Weights of a small transformer language model.
Size: width 96, 3 heads of 32, vocabulary 7247, 3.7M parameters.
Training: a variant of Adam for these matrices, 249M tokens, 7596 steps.
Each number is 200 + 40 x the weight over its row's rms, rounded and kept within 0 to 999. Layers, rows and columns count from 0. The size before them is the row's rms in percent of the matrix's.

# layer 3 attention output (transposed), 96x96, rms 0.0436, rows 40-63, columns 0-95
102,157,274,206,186,195,281,264,254,189,209,236,165,198,216,223,233,225,216,142,238,107,260,188,228,176,206,199,184,261,276,261,227,166,208,224,247,136,212,207,136,223,213,214,238,209,268,165,153,160,212,136,125,187,210,168,205,168,192,165,164,109,199,166,215,147,130,187,197,182,175,194,210,228,187,245,197,200,192,221,210,252,209,194,227,241,199,176,308,150,108,201,167,149,204,190,181
123,199,223,189,149,260,271,167,223,94,229,233,135,206,186,262,220,295,211,215,228,184,213,212,181,201,178,201,154,235,160,225,105,149,191,218,297,178,190,191,198,251,216,191,113,157,133,160,185,202,236,161,233,220,138,243,197,187,262,205,177,197,153,210,163,156,155,188,199,239,163,255,187,190,266,261,232,170,214,210,257,179,207,125,216,249,170,212,219,197,165,262,197,244,210,203,230
109,159,296,179,181,159,115,260,184,245,198,212,278,211,250,248,271,175,167,138,202,140,175,155,226,247,248,174,272,192,181,216,224,179,244,260,194,239,156,218,183,235,182,247,228,210,260,190,177,166,208,185,165,131,197,192,185,198,263,172,127,205,168,218,225,160,292,261,188,183,156,245,190,141,159,189,230,205,203,265,182,210,145,193,248,218,184,259,215,223,187,134,146,180,207,226,216
102,201,161,204,229,232,203,280,256,192,232,151,140,139,183,150,183,307,197,220,238,264,225,205,215,178,197,214,132,283,179,152,241,205,184,250,276,141,203,260,171,180,221,201,173,152,236,202,227,180,222,162,174,181,219,178,190,138,141,254,200,120,231,201,173,174,134,297,248,231,237,146,238,246,175,189,153,121,213,149,196,268,227,200,164,218,185,197,212,183,206,225,221,196,182,192,209
097,231,197,239,218,170,195,139,125,173,188,199,222,240,230,178,165,119,164,186,160,223,181,175,146,183,180,178,246,91,152,190,188,295,188,223,128,241,188,175,324,152,144,216,234,172,211,209,222,269,205,273,256,199,245,261,185,214,229,163,253,275,222,241,206,246,237,181,208,216,180,167,201,188,203,159,195,260,194,191,180,165,205,226,249,127,206,178,135,200,209,195,176,231,167,203,170
122,191,204,239,229,229,212,257,265,220,128,114,225,177,194,154,180,186,144,143,123,207,168,217,218,212,161,166,242,213,125,184,239,219,183,184,153,211,209,195,182,135,223,253,235,190,189,237,153,193,199,178,188,171,210,205,211,109,200,182,267,198,196,195,250,267,288,258,235,152,214,150,159,184,167,112,157,226,199,197,241,257,275,240,234,121,240,157,230,195,221,222,207,189,158,255,166
107,214,188,151,204,163,196,179,149,233,204,260,201,216,201,209,180,126,167,274,226,218,204,207,198,204,183,185,211,161,233,241,229,288,174,162,88,317,189,150,266,197,155,189,235,200,137,208,188,207,205,217,178,176,257,159,232,212,169,189,258,283,208,219,179,223,185,82,164,204,216,190,248,152,195,201,194,138,237,162,180,190,201,297,189,151,232,161,192,198,120,200,218,169,211,223,175
098,178,146,145,160,252,188,173,196,143,230,233,138,178,217,252,225,247,204,240,259,139,195,186,196,225,236,211,213,176,243,224,229,218,182,237,225,181,218,214,232,285,186,250,152,227,240,150,127,191,210,153,209,180,144,112,198,218,216,260,210,198,168,219,172,161,178,118,161,233,196,207,227,116,218,222,248,146,198,284,219,213,124,274,255,209,194,123,208,166,147,202,185,220,254,211,262
117,213,168,263,247,208,252,206,219,208,187,203,182,216,221,178,141,239,272,201,184,216,248,171,144,227,169,213,173,169,241,129,199,190,191,178,148,171,201,177,228,166,206,125,207,208,147,224,262,256,232,171,169,211,228,289,163,172,174,254,138,210,241,106,213,220,177,189,206,231,167,272,175,297,230,229,167,227,126,101,224,173,218,160,168,261,203,188,234,181,237,279,257,215,163,195,203
095,147,283,241,162,198,210,288,191,192,161,221,211,178,257,218,226,319,225,136,198,133,167,198,145,208,245,177,178,192,264,205,200,159,210,262,243,145,199,213,155,229,204,200,245,162,266,152,226,150,252,248,174,202,205,258,164,170,180,216,96,140,257,202,212,162,139,221,215,215,188,187,190,215,190,213,215,318,178,232,227,172,182,144,179,233,222,184,218,231,212,212,173,243,172,196,191
089,204,171,251,254,288,190,207,256,188,175,151,152,240,207,179,151,265,233,136,195,208,178,183,159,199,133,207,198,236,150,219,239,160,153,167,237,141,231,163,147,155,223,213,232,245,178,219,184,208,223,179,207,156,165,202,207,123,145,148,261,175,124,169,210,230,133,274,224,184,168,170,208,210,211,229,198,286,165,155,280,247,254,188,174,216,218,194,233,167,286,242,217,214,151,151,204
124,259,214,231,166,267,204,272,223,165,221,144,150,155,234,230,188,240,233,191,233,149,213,182,219,190,206,239,162,295,171,220,226,127,178,222,300,109,242,182,115,245,307,214,225,223,257,221,209,196,192,149,180,261,170,203,206,157,217,153,180,152,206,170,188,193,152,203,170,185,199,188,201,221,191,200,152,167,155,213,179,266,252,189,220,221,223,150,232,151,178,268,166,133,171,181,201
133,191,163,269,222,231,231,225,249,189,145,155,195,230,189,95,173,263,259,105,203,198,184,216,167,195,148,194,205,223,184,183,232,166,207,133,171,122,236,206,199,170,230,158,245,248,149,220,264,240,205,189,204,172,232,255,182,146,119,202,231,155,236,135,228,260,190,231,220,201,161,145,179,238,199,195,159,260,191,106,212,203,221,166,144,231,197,201,215,219,254,221,264,203,124,227,187
095,139,209,174,144,219,203,164,133,171,250,254,179,178,253,249,173,191,198,262,246,127,244,184,214,181,215,237,192,128,252,216,188,230,179,206,237,157,206,201,162,255,234,236,187,198,280,156,133,199,222,182,222,214,181,154,207,312,218,231,199,230,206,263,168,184,154,99,196,172,252,195,173,183,208,183,222,141,192,230,220,150,136,196,249,143,207,163,212,169,89,221,181,214,240,242,214
093,169,173,213,140,192,204,241,217,183,208,208,213,151,256,262,231,225,200,143,236,171,221,127,187,182,190,229,193,238,98,179,180,88,184,190,260,156,230,232,194,184,260,162,235,222,270,259,129,194,210,217,245,164,175,155,203,192,216,173,194,172,234,172,214,211,229,231,255,135,211,156,200,219,202,277,271,257,216,259,250,159,194,133,203,215,193,210,247,225,267,171,141,138,155,235,179
107,228,116,187,172,160,191,182,211,167,178,206,193,161,206,161,154,188,185,177,174,286,142,177,207,183,257,171,244,183,119,151,160,224,186,179,148,242,228,260,284,130,218,169,156,162,229,208,283,233,193,225,280,249,194,234,170,200,242,258,293,225,220,186,141,208,219,243,269,258,247,183,168,190,245,214,192,223,224,145,193,197,178,224,168,145,147,208,159,222,183,213,272,236,240,177,225
087,198,159,222,257,245,208,183,248,167,144,193,208,206,204,188,95,108,284,263,213,177,168,219,161,184,130,203,182,207,181,200,165,226,191,191,141,192,143,167,269,142,153,167,180,230,108,188,187,228,192,178,221,231,235,263,236,229,164,248,286,234,256,225,237,220,207,219,192,180,273,251,192,189,227,165,165,205,157,199,185,161,235,204,188,90,183,184,142,232,166,175,203,248,223,184,222
114,223,232,187,176,216,235,210,139,102,299,193,169,173,203,295,217,186,186,201,234,161,208,214,181,215,202,204,211,188,145,222,91,165,199,205,262,174,162,162,236,226,234,174,135,220,206,207,201,212,202,184,225,232,142,246,185,270,311,191,167,271,151,205,154,151,232,197,210,185,240,212,189,203,214,255,234,190,189,239,244,141,211,85,225,240,158,199,179,163,179,219,187,206,249,152,229
118,183,257,205,151,240,197,259,183,209,214,125,205,147,216,247,230,209,237,195,170,133,222,225,235,202,176,228,227,230,208,181,187,120,203,136,192,123,154,181,127,233,327,204,220,273,219,223,181,215,199,188,202,236,148,228,212,250,269,191,156,229,182,149,208,174,261,140,174,124,239,162,220,209,198,175,182,193,177,233,173,193,202,111,218,212,180,198,250,186,190,228,118,116,200,246,226
098,214,153,211,184,237,263,162,288,178,201,185,197,264,190,213,138,259,157,148,215,223,242,166,161,205,173,223,204,170,176,186,123,169,128,203,201,182,226,234,213,210,178,144,166,183,132,186,220,268,240,233,239,231,199,195,174,180,156,159,153,238,211,230,212,178,176,309,243,135,148,230,172,257,219,285,233,292,234,195,236,131,188,163,162,236,228,174,158,179,226,243,201,249,222,148,210
140,236,110,222,237,200,244,216,257,214,203,178,188,192,220,159,146,231,182,182,203,273,193,186,214,179,243,207,155,266,146,146,243,202,221,170,246,170,290,262,227,171,215,193,190,182,141,272,291,206,147,176,158,194,257,233,195,165,154,247,203,116,240,188,168,189,150,201,176,232,208,223,248,182,228,155,147,168,193,150,152,268,232,242,162,198,215,168,178,177,163,270,261,166,145,151,191
116,222,211,140,184,195,166,152,115,201,239,287,161,190,163,229,184,135,209,252,241,215,204,256,228,177,234,181,171,151,271,224,190,252,195,176,237,259,248,194,198,239,139,214,143,188,189,157,213,175,172,208,190,204,172,143,226,284,178,234,231,250,183,198,153,226,109,71,147,237,249,176,230,170,216,182,212,140,171,197,229,190,159,270,210,155,201,200,179,201,150,216,266,222,233,217,183
095,193,172,219,168,257,205,246,280,229,226,112,194,129,257,215,222,280,228,166,243,152,180,161,230,241,174,265,159,292,224,173,219,154,188,225,235,58,211,176,144,215,243,236,220,256,228,245,150,172,243,168,181,202,184,220,205,173,189,131,180,149,206,199,236,196,172,215,205,143,204,161,215,168,164,165,183,250,205,218,169,251,214,183,185,242,227,207,244,165,221,223,179,128,148,211,176
099,242,206,210,174,268,178,187,217,237,126,188,148,222,232,236,238,218,232,222,236,197,197,252,221,194,248,193,260,230,294,271,157,203,207,238,236,180,247,222,165,278,168,192,157,178,150,152,190,151,218,213,187,155,173,148,218,249,130,197,162,189,231,179,198,186,181,201,190,176,155,198,198,92,246,136,194,225,221,231,301,241,147,230,221,155,154,193,175,185,187,128,116,257,233,194,220
# layer 3 attention value, 96x96, rms 0.0493, rows 41-63, columns 0-95
126,190,117,134,240,220,188,202,204,243,174,241,197,152,173,129,116,167,257,225,172,288,178,160,219,188,283,203,190,231,140,192,118,253,204,207,190,284,165,179,148,188,195,176,178,203,245,219,195,197,166,252,138,240,185,177,205,206,220,284,206,214,172,167,222,219,263,197,82,227,156,210,168,272,139,181,191,227,215,178,143,245,246,178,192,222,217,227,184,147,170,210,184,194,195,215,235
101,232,290,237,263,231,194,247,167,210,172,103,229,208,154,199,232,181,221,243,155,271,200,226,175,157,176,171,198,134,231,242,171,158,200,139,169,178,230,196,211,193,122,251,220,96,171,182,181,153,221,229,201,176,198,175,218,177,171,184,192,270,212,208,209,255,146,146,235,131,136,141,206,162,195,217,229,220,180,200,282,167,240,255,196,196,200,173,262,210,203,200,220,215,185,315,200
098,284,166,183,180,151,240,142,189,199,143,181,278,213,182,219,244,185,249,161,184,129,177,168,174,173,112,181,225,202,170,220,202,161,222,226,207,159,204,256,214,191,156,135,173,179,187,188,169,238,212,241,214,225,239,243,187,245,206,250,224,214,204,236,209,340,192,215,206,267,219,306,149,215,216,256,226,198,267,138,183,240,232,172,220,243,209,254,207,235,245,208,236,187,174,277,201
101,164,230,193,160,233,182,190,256,253,174,179,143,177,241,121,168,160,253,191,158,186,242,165,212,265,172,218,211,206,189,172,194,166,151,125,195,180,205,259,169,255,118,228,167,217,162,173,203,229,169,127,180,140,198,134,214,151,190,174,144,164,146,199,177,138,202,257,297,158,226,216,179,101,226,255,176,255,188,224,234,162,171,148,193,148,194,166,267,244,226,222,179,238,210,197,183
125,126,248,246,202,177,209,215,196,187,166,173,204,205,287,159,223,213,212,195,194,132,166,167,197,259,157,190,182,182,271,160,237,188,173,200,152,230,218,185,260,212,219,221,219,182,193,205,237,275,271,202,242,115,240,211,224,247,146,151,216,235,148,269,235,203,136,286,280,218,230,215,217,194,234,213,238,265,276,210,181,250,175,227,120,250,233,240,274,221,229,164,181,196,169,229,211
104,151,226,263,199,195,95,226,228,177,232,164,249,284,238,187,211,250,179,141,165,211,244,230,244,276,208,253,243,215,257,163,178,169,264,176,251,132,218,174,180,192,160,201,272,231,250,181,228,210,262,214,184,161,198,231,126,250,225,111,174,210,259,217,179,149,223,207,257,202,177,222,193,197,140,179,189,170,238,220,234,227,159,156,186,248,166,164,220,239,248,152,171,210,201,132,220
109,136,167,207,265,174,234,223,249,190,195,233,198,250,184,215,182,166,188,213,175,192,192,134,241,136,237,260,192,175,184,207,227,216,231,201,158,134,164,186,182,162,239,265,248,229,219,252,201,113,197,281,225,337,221,243,225,186,213,193,191,210,214,203,167,265,179,159,146,157,212,275,155,203,176,136,182,153,186,210,164,164,226,138,217,193,230,282,203,245,202,245,178,132,154,176,241
107,224,147,249,165,225,232,242,234,220,155,179,160,269,182,206,197,220,231,152,203,280,194,282,149,227,222,213,223,261,160,147,191,190,209,199,210,236,263,287,242,165,181,195,258,282,198,179,254,213,121,206,198,257,203,167,159,253,182,196,239,208,182,185,138,133,254,161,197,148,155,203,238,177,235,224,204,237,215,183,184,242,135,163,222,191,206,162,127,189,164,224,214,143,210,121,126
103,246,215,223,252,159,183,161,222,221,160,144,175,236,284,151,230,196,166,184,232,228,143,215,183,107,187,185,195,209,170,294,195,228,192,236,208,155,188,202,203,145,251,224,169,278,245,204,204,176,180,258,208,186,265,187,184,183,199,194,250,232,173,146,278,250,135,188,169,169,126,170,236,252,196,227,141,185,171,118,232,225,227,208,193,167,176,264,133,185,158,227,282,183,230,256,182
092,157,178,237,140,161,288,171,145,166,192,228,266,178,148,187,156,210,214,313,220,142,186,260,226,215,152,208,217,291,222,184,203,238,207,290,205,235,195,193,240,215,229,208,154,243,198,142,235,143,168,222,210,192,177,205,220,181,260,187,206,190,251,160,193,122,198,230,176,167,234,168,173,205,254,182,175,277,195,197,139,228,288,226,271,247,202,218,191,252,150,223,151,202,229,224,200
111,122,175,178,175,197,252,159,130,201,223,165,233,196,169,164,284,167,124,195,199,188,130,218,232,121,245,196,172,230,239,184,160,204,185,237,181,229,156,211,220,108,193,213,144,207,186,240,166,140,207,201,233,222,208,205,181,204,199,289,268,198,179,73,193,258,146,217,125,214,232,226,217,237,190,203,185,234,187,203,161,207,261,218,169,212,161,224,227,262,164,224,166,204,275,157,237
110,195,224,200,103,204,218,175,222,199,144,279,185,177,281,198,75,176,215,199,199,207,196,283,191,205,242,181,216,206,158,183,267,208,132,302,170,273,217,202,244,178,247,168,211,209,168,169,216,253,212,117,200,180,255,150,223,258,211,171,198,170,229,225,213,160,209,242,281,180,173,216,188,148,232,222,184,255,154,226,153,243,216,220,216,264,237,182,219,223,144,217,178,183,178,240,182
100,206,225,175,262,208,133,186,210,216,223,185,151,191,224,168,178,154,168,161,152,183,217,155,207,142,233,245,82,208,201,174,215,254,231,187,104,202,142,172,200,199,188,181,225,200,183,238,268,157,207,230,129,272,227,247,225,114,117,204,227,119,211,171,204,206,162,241,200,220,199,261,184,188,214,206,146,118,176,271,138,180,204,192,272,249,168,205,214,171,215,243,225,219,191,155,227
089,172,201,192,262,136,209,187,133,260,177,192,243,239,147,234,238,163,162,220,163,215,194,204,220,140,279,161,196,179,277,222,141,260,170,242,110,232,154,243,144,205,198,196,109,211,203,239,134,160,217,233,134,213,227,247,185,207,141,222,226,206,223,160,216,147,187,211,131,262,149,195,217,234,138,177,200,260,166,180,213,159,251,194,172,163,199,179,186,169,144,202,265,231,228,246,173
114,195,135,157,157,187,201,145,192,229,196,207,216,153,189,203,216,196,172,210,230,240,250,151,255,271,169,152,200,169,149,115,209,227,205,260,252,228,240,274,238,177,109,192,253,265,190,220,214,284,184,163,150,183,198,227,208,209,249,180,182,145,202,279,180,151,201,210,241,219,196,187,198,178,188,188,184,158,192,203,229,148,136,188,109,254,174,211,144,214,300,182,263,257,202,242,186
095,239,196,225,203,194,185,150,207,185,231,226,145,205,287,231,163,325,231,145,206,156,183,123,215,277,221,195,210,175,217,167,245,146,222,212,212,208,251,274,220,240,196,293,218,177,245,202,260,291,211,240,209,214,213,236,203,242,199,160,147,212,216,220,131,137,208,156,221,192,171,196,251,149,175,176,159,264,194,197,214,241,144,251,252,226,209,161,182,187,203,146,163,164,152,167,171
106,229,188,139,206,213,212,161,206,301,155,242,163,160,126,180,171,158,189,206,218,254,209,145,146,229,242,203,185,162,186,163,213,218,154,213,197,227,199,200,165,223,180,239,214,174,242,247,260,147,147,202,185,243,177,245,182,106,228,255,191,214,172,131,149,189,268,199,97,207,140,269,193,245,182,191,213,273,222,181,175,135,238,201,231,143,194,199,222,192,222,191,256,248,221,163,287
117,152,195,192,183,160,197,192,166,231,202,194,224,222,180,206,258,149,150,171,259,197,179,197,269,165,284,168,140,212,232,199,262,223,214,180,133,237,156,188,188,202,201,226,249,130,186,269,147,154,243,180,195,217,228,165,191,127,137,167,202,241,156,80,155,267,192,159,144,205,211,227,176,188,184,202,221,231,174,188,182,233,194,210,144,261,232,147,216,82,163,207,199,250,241,159,220
099,210,200,176,287,172,175,132,212,215,208,219,137,159,175,222,193,151,244,195,202,213,199,277,212,171,282,201,195,224,133,93,218,248,175,233,205,182,244,176,189,240,247,225,95,258,140,187,195,195,144,220,180,218,226,188,201,201,215,244,210,191,230,174,162,104,236,243,173,268,186,133,205,145,228,242,251,170,213,145,220,251,195,151,271,241,195,192,180,241,131,169,227,191,188,204,227
113,181,102,194,110,244,242,189,206,161,159,176,229,184,195,208,180,235,228,201,176,186,243,245,224,227,120,181,193,158,206,175,120,281,157,278,229,264,241,271,177,128,209,173,206,204,201,188,154,293,198,172,257,248,187,202,193,216,167,267,240,190,197,202,188,242,161,238,324,218,195,219,198,223,172,207,161,150,209,224,258,206,215,170,165,232,233,225,207,221,227,125,222,191,214,163,194
103,211,170,205,169,220,168,208,211,199,219,203,210,223,250,158,157,207,120,208,187,224,226,166,204,130,171,270,140,214,183,183,133,184,272,190,167,174,167,124,148,116,253,154,218,227,194,194,198,190,156,154,145,233,143,196,227,163,242,152,221,187,168,242,177,202,274,159,271,273,245,239,234,250,163,261,155,125,216,220,203,145,224,154,187,176,181,206,142,179,246,223,209,181,245,111,235
107,159,205,193,166,218,222,181,160,222,195,156,224,256,136,194,220,190,178,216,165,126,207,218,160,187,283,158,218,119,251,222,209,164,218,287,104,248,237,176,242,199,204,233,185,197,224,180,200,154,248,223,244,234,228,192,188,170,160,270,203,226,231,200,233,222,161,222,157,225,205,203,227,261,248,164,167,224,197,181,172,265,194,321,197,80,219,146,209,231,179,211,146,197,242,259,221
102,137,176,170,253,249,159,224,226,145,271,244,204,227,223,243,198,183,230,200,157,115,192,161,224,108,202,200,184,158,129,251,279,170,130,193,172,143,174,169,169,155,201,241,240,248,212,235,125,230,219,238,202,244,179,249,167,133,216,182,243,250,221,223,190,248,187,212,191,165,186,121,231,250,154,267,186,172,231,234,156,238,235,227,224,210,222,250,261,225,187,214,173,160,153,241,226
# layer 3 attention query, 96x96, rms 0.0714, rows 64-76, columns 0-95
099,187,191,164,184,248,147,192,237,231,125,160,187,119,207,190,268,218,233,246,187,153,156,278,258,132,169,182,216,195,161,209,203,138,208,208,165,206,137,196,174,230,272,159,226,221,229,174,259,160,218,211,266,216,227,261,166,222,242,177,170,201,225,251,175,271,174,251,220,154,293,165,179,198,150,265,201,189,197,179,267,132,158,141,182,200,200,225,255,186,225,226,198,114,211,220,169
090,189,184,175,134,203,249,215,185,208,231,205,173,182,264,215,135,149,222,212,265,242,264,196,131,241,127,221,190,189,170,199,242,270,251,231,209,197,189,234,260,214,267,181,101,248,221,195,128,230,180,217,227,181,178,220,257,246,174,188,213,166,149,169,193,166,199,195,168,235,147,209,235,115,216,198,235,234,166,152,145,281,217,239,198,213,228,224,290,188,187,181,108,163,215,191,147
093,177,199,259,147,212,136,221,238,203,190,183,167,271,193,178,247,225,279,197,240,216,216,203,164,178,211,183,255,234,198,168,239,212,146,184,176,138,241,193,234,210,178,190,150,252,160,185,165,244,217,244,135,213,244,230,175,233,186,167,232,239,223,141,196,262,150,132,189,223,175,195,236,204,284,223,241,217,152,100,202,150,212,214,175,275,145,262,236,134,151,175,142,184,204,187,106
102,234,235,184,187,231,173,236,220,219,187,225,234,225,235,201,142,228,232,270,122,253,189,197,167,248,220,185,204,200,199,226,226,174,145,140,158,197,185,204,154,231,170,175,221,253,226,132,206,175,117,250,181,223,200,256,200,126,113,209,253,142,214,149,99,217,207,131,181,179,215,175,245,159,195,180,156,154,213,148,230,261,83,171,261,222,257,217,150,228,171,212,218,175,197,192,184
117,167,154,207,126,227,199,223,190,192,153,137,190,203,209,210,184,185,189,207,239,237,189,207,213,249,148,139,229,167,144,243,289,220,119,226,257,230,196,165,259,178,247,235,200,199,199,166,227,195,199,223,255,265,193,238,207,231,210,244,242,126,271,169,131,174,196,267,237,265,248,203,162,183,312,219,225,221,193,148,220,182,229,202,190,261,233,173,204,166,168,181,87,217,186,248,202
108,178,220,172,221,218,177,228,219,175,244,201,210,211,149,189,203,249,211,282,220,214,222,167,196,183,254,188,247,179,214,144,215,202,161,256,167,121,101,238,155,184,217,203,155,189,141,193,163,229,175,273,242,182,239,255,190,252,180,194,237,232,137,237,236,207,218,200,136,193,115,227,238,212,182,160,135,216,217,172,130,189,235,219,260,225,160,203,103,158,212,161,198,115,285,166,164
104,174,140,196,237,132,239,212,224,196,158,158,203,221,95,157,243,181,217,227,244,178,204,60,177,210,168,208,174,261,185,199,268,269,161,153,163,181,252,210,178,218,239,174,177,161,193,297,198,235,244,201,187,220,184,175,230,247,153,152,184,172,195,230,301,140,133,149,215,192,167,210,190,186,197,188,239,138,172,212,195,211,217,211,232,177,202,259,269,222,211,168,157,253,177,203,189
105,174,275,197,243,205,161,225,131,166,253,221,175,222,280,212,169,192,236,210,197,228,206,268,151,128,274,163,176,223,188,223,148,173,224,217,216,184,185,227,242,216,230,217,198,251,159,193,201,217,187,190,203,155,176,284,203,159,191,184,206,156,193,208,244,215,221,267,163,235,121,241,197,98,222,217,184,279,221,189,136,198,231,174,198,190,126,102,187,173,262,250,205,141,219,137,147
096,232,185,223,141,204,196,153,163,288,162,235,172,179,116,142,225,203,132,228,240,134,188,149,190,246,281,187,218,244,210,193,226,261,235,238,280,186,268,209,184,213,182,233,307,195,176,200,213,194,210,266,209,210,195,132,175,242,195,261,188,172,152,120,176,222,225,243,205,187,226,182,204,222,199,213,244,129,176,145,203,183,200,227,152,227,206,266,160,170,183,228,211,211,146,286,182
105,199,208,167,181,183,218,195,217,218,240,146,191,211,202,248,160,163,220,186,192,241,186,261,179,165,156,173,221,241,204,320,156,255,204,245,175,234,146,219,289,212,236,170,120,284,207,226,217,300,176,227,185,194,248,260,182,192,212,198,176,233,211,177,219,216,139,177,130,205,117,233,264,144,237,215,216,206,146,139,154,201,226,175,211,199,153,215,225,181,225,154,148,202,201,167,103
114,247,257,162,252,200,168,246,137,207,233,215,166,257,219,240,151,169,170,195,210,286,221,267,162,136,242,183,178,183,237,212,192,201,222,172,220,205,174,201,317,204,185,185,179,212,221,207,190,241,151,231,179,238,180,241,168,162,210,216,174,214,235,155,168,220,143,180,202,246,152,206,285,203,221,175,171,200,160,160,151,195,213,104,190,164,188,304,237,170,187,236,218,134,163,144,100
139,201,274,169,220,177,183,247,125,203,231,209,174,230,243,232,137,189,183,182,160,279,245,270,177,200,288,236,205,241,214,249,108,156,183,218,245,201,195,227,295,195,203,203,199,208,196,182,244,211,146,197,258,219,226,247,189,142,172,186,218,239,194,183,182,218,183,181,162,226,128,224,183,184,215,238,189,239,184,169,157,154,187,144,165,120,146,196,146,146,179,254,256,194,229,116,124
092,235,151,183,215,188,182,198,253,138,210,126,189,178,152,264,213,146,187,251,161,197,128,210,248,175,149,195,181,211,200,133,234,186,206,187,231,154,275,205,174,225,244,204,269,179,206,222,166,218,151,230,177,218,174,183,228,280,197,260,271,212,186,177,231,165,144,190,236,142,279,196,174,247,247,157,218,106,229,176,305,198,194,225,200,188,114,204,274,179,248,201,161,200,221,218,180
# layer 3 attention key, 96x96, rms 0.0699, rows 64-76, columns 0-95
088,185,267,183,229,127,242,253,191,171,243,149,198,279,220,201,162,215,201,154,154,218,232,164,179,220,218,254,211,221,235,245,136,121,197,213,244,219,285,158,221,161,238,139,242,178,195,206,198,201,246,184,187,135,135,223,214,168,216,182,174,267,170,168,209,162,236,186,234,165,124,140,193,164,180,203,171,174,221,206,147,264,181,132,193,214,243,145,217,283,219,208,198,258,177,276,272
089,205,181,162,262,242,211,257,255,163,203,150,223,163,223,207,237,219,183,177,173,244,216,216,231,193,217,292,229,253,212,147,135,203,231,201,208,141,152,127,196,232,206,250,234,238,243,187,349,202,177,216,185,215,187,233,146,138,272,214,273,241,210,193,177,175,225,197,185,191,248,274,193,274,183,213,127,229,163,216,178,224,188,173,193,186,155,273,197,168,177,206,182,206,156,131,169
094,219,266,249,184,188,142,183,172,219,256,194,197,234,134,208,68,166,164,198,268,286,238,225,217,202,182,198,209,243,210,249,174,196,162,192,156,188,226,163,212,277,222,179,209,110,239,196,207,181,216,257,169,180,234,161,282,137,219,180,215,197,206,187,141,148,191,165,250,219,224,168,220,293,197,185,210,140,252,241,186,155,179,173,241,208,234,264,135,155,211,176,193,196,178,207,142
115,145,163,203,121,127,202,168,205,156,179,160,172,195,121,198,207,164,134,204,269,180,160,154,235,219,153,211,205,216,216,127,239,256,194,230,201,255,236,139,185,235,236,159,186,213,123,238,225,212,218,196,218,243,172,151,275,253,205,281,208,251,204,170,243,201,175,289,220,185,196,157,175,181,203,226,261,216,231,195,204,221,230,257,220,104,236,218,255,211,150,206,224,253,161,251,242
103,230,255,181,131,171,176,250,249,194,216,203,204,232,255,212,192,225,203,197,165,197,241,255,220,174,121,224,232,148,229,132,237,195,159,149,198,206,178,212,194,130,146,198,309,223,296,125,241,169,171,167,281,216,224,200,142,216,207,183,219,193,243,191,94,223,251,124,282,200,203,222,207,185,152,169,171,173,202,186,208,243,163,237,188,256,205,215,206,131,204,206,177,177,253,186,225
099,202,163,183,220,137,163,285,209,167,318,149,205,258,193,172,221,193,212,262,190,143,232,234,160,156,218,226,186,200,208,195,221,171,170,222,167,167,185,221,229,222,234,181,229,212,227,233,202,179,193,218,259,251,214,207,289,177,196,219,282,168,209,192,183,162,166,153,205,275,170,205,222,217,299,207,205,157,200,183,220,206,138,193,224,207,146,286,153,181,212,123,169,173,93,184,126
116,184,107,174,178,152,204,217,217,191,234,124,195,163,199,207,244,179,157,216,224,222,135,200,182,176,152,204,203,217,219,166,189,266,206,271,182,176,172,171,156,201,216,207,163,188,83,214,165,250,209,224,178,252,162,114,230,258,160,213,248,215,186,185,258,219,275,232,170,165,230,158,200,215,260,155,239,186,323,217,173,208,231,177,266,198,211,213,213,182,137,210,121,184,140,252,181
099,229,257,251,212,166,202,281,206,160,260,227,186,243,251,219,160,162,200,200,266,143,292,137,166,243,227,228,155,235,208,244,196,93,137,137,128,146,182,185,186,164,212,194,277,144,209,219,224,187,196,219,174,182,225,225,237,153,192,222,221,247,163,162,189,187,192,159,226,237,182,223,163,274,171,227,141,156,106,253,169,231,157,171,166,196,188,184,171,229,232,183,228,174,173,180,171
087,281,140,264,186,240,219,193,178,203,196,220,196,220,192,145,197,245,155,167,226,193,130,182,187,195,237,223,223,213,119,128,193,185,142,201,168,234,180,184,116,242,146,213,214,161,208,205,264,169,205,230,187,219,203,234,175,212,163,177,226,97,199,260,285,158,239,215,213,153,254,139,179,138,186,165,164,217,267,173,230,241,280,188,208,212,156,205,263,232,235,191,269,180,206,161,273
102,211,214,246,199,195,194,236,271,155,208,137,222,127,222,223,249,165,172,175,201,191,266,156,226,212,226,290,161,249,207,224,210,125,175,168,189,170,252,229,152,238,140,173,253,131,190,204,183,224,247,225,241,167,156,177,207,119,199,181,184,256,274,188,205,156,198,144,234,156,137,164,215,219,237,117,206,211,208,244,223,243,164,210,156,229,214,175,166,224,192,118,154,124,203,146,253
106,175,187,257,155,186,253,174,236,169,252,237,240,115,205,214,236,157,149,170,165,150,240,217,195,162,125,226,152,239,195,214,185,190,171,233,187,170,174,206,217,198,258,197,243,120,221,144,124,174,223,213,246,218,133,192,264,227,248,222,176,215,207,198,174,223,205,197,211,170,196,192,173,210,211,181,225,136,199,316,204,289,144,200,221,221,192,148,255,271,226,133,128,141,180,257,194
121,255,190,212,174,227,237,207,223,196,204,183,193,175,246,156,301,169,244,189,179,108,190,198,218,203,217,228,225,274,261,160,179,119,155,274,186,194,280,221,195,198,208,235,230,173,224,150,194,186,182,230,264,195,148,198,258,205,246,235,216,212,202,125,229,138,229,168,192,115,145,132,219,201,245,187,205,177,174,244,245,282,195,233,209,217,165,204,203,277,177,229,116,155,189,244,235
099,179,185,230,174,185,198,158,151,209,163,166,142,171,213,149,238,200,165,148,257,226,154,183,246,275,182,197,199,209,241,191,188,217,172,247,245,248,215,181,240,193,196,312,193,202,163,298,197,221,180,187,228,241,152,199,261,279,149,223,216,168,208,196,177,251,214,193,168,192,166,233,162,155,267,245,173,219,211,173,209,141,240,270,168,215,151,259,187,127,169,213,125,259,141,275,232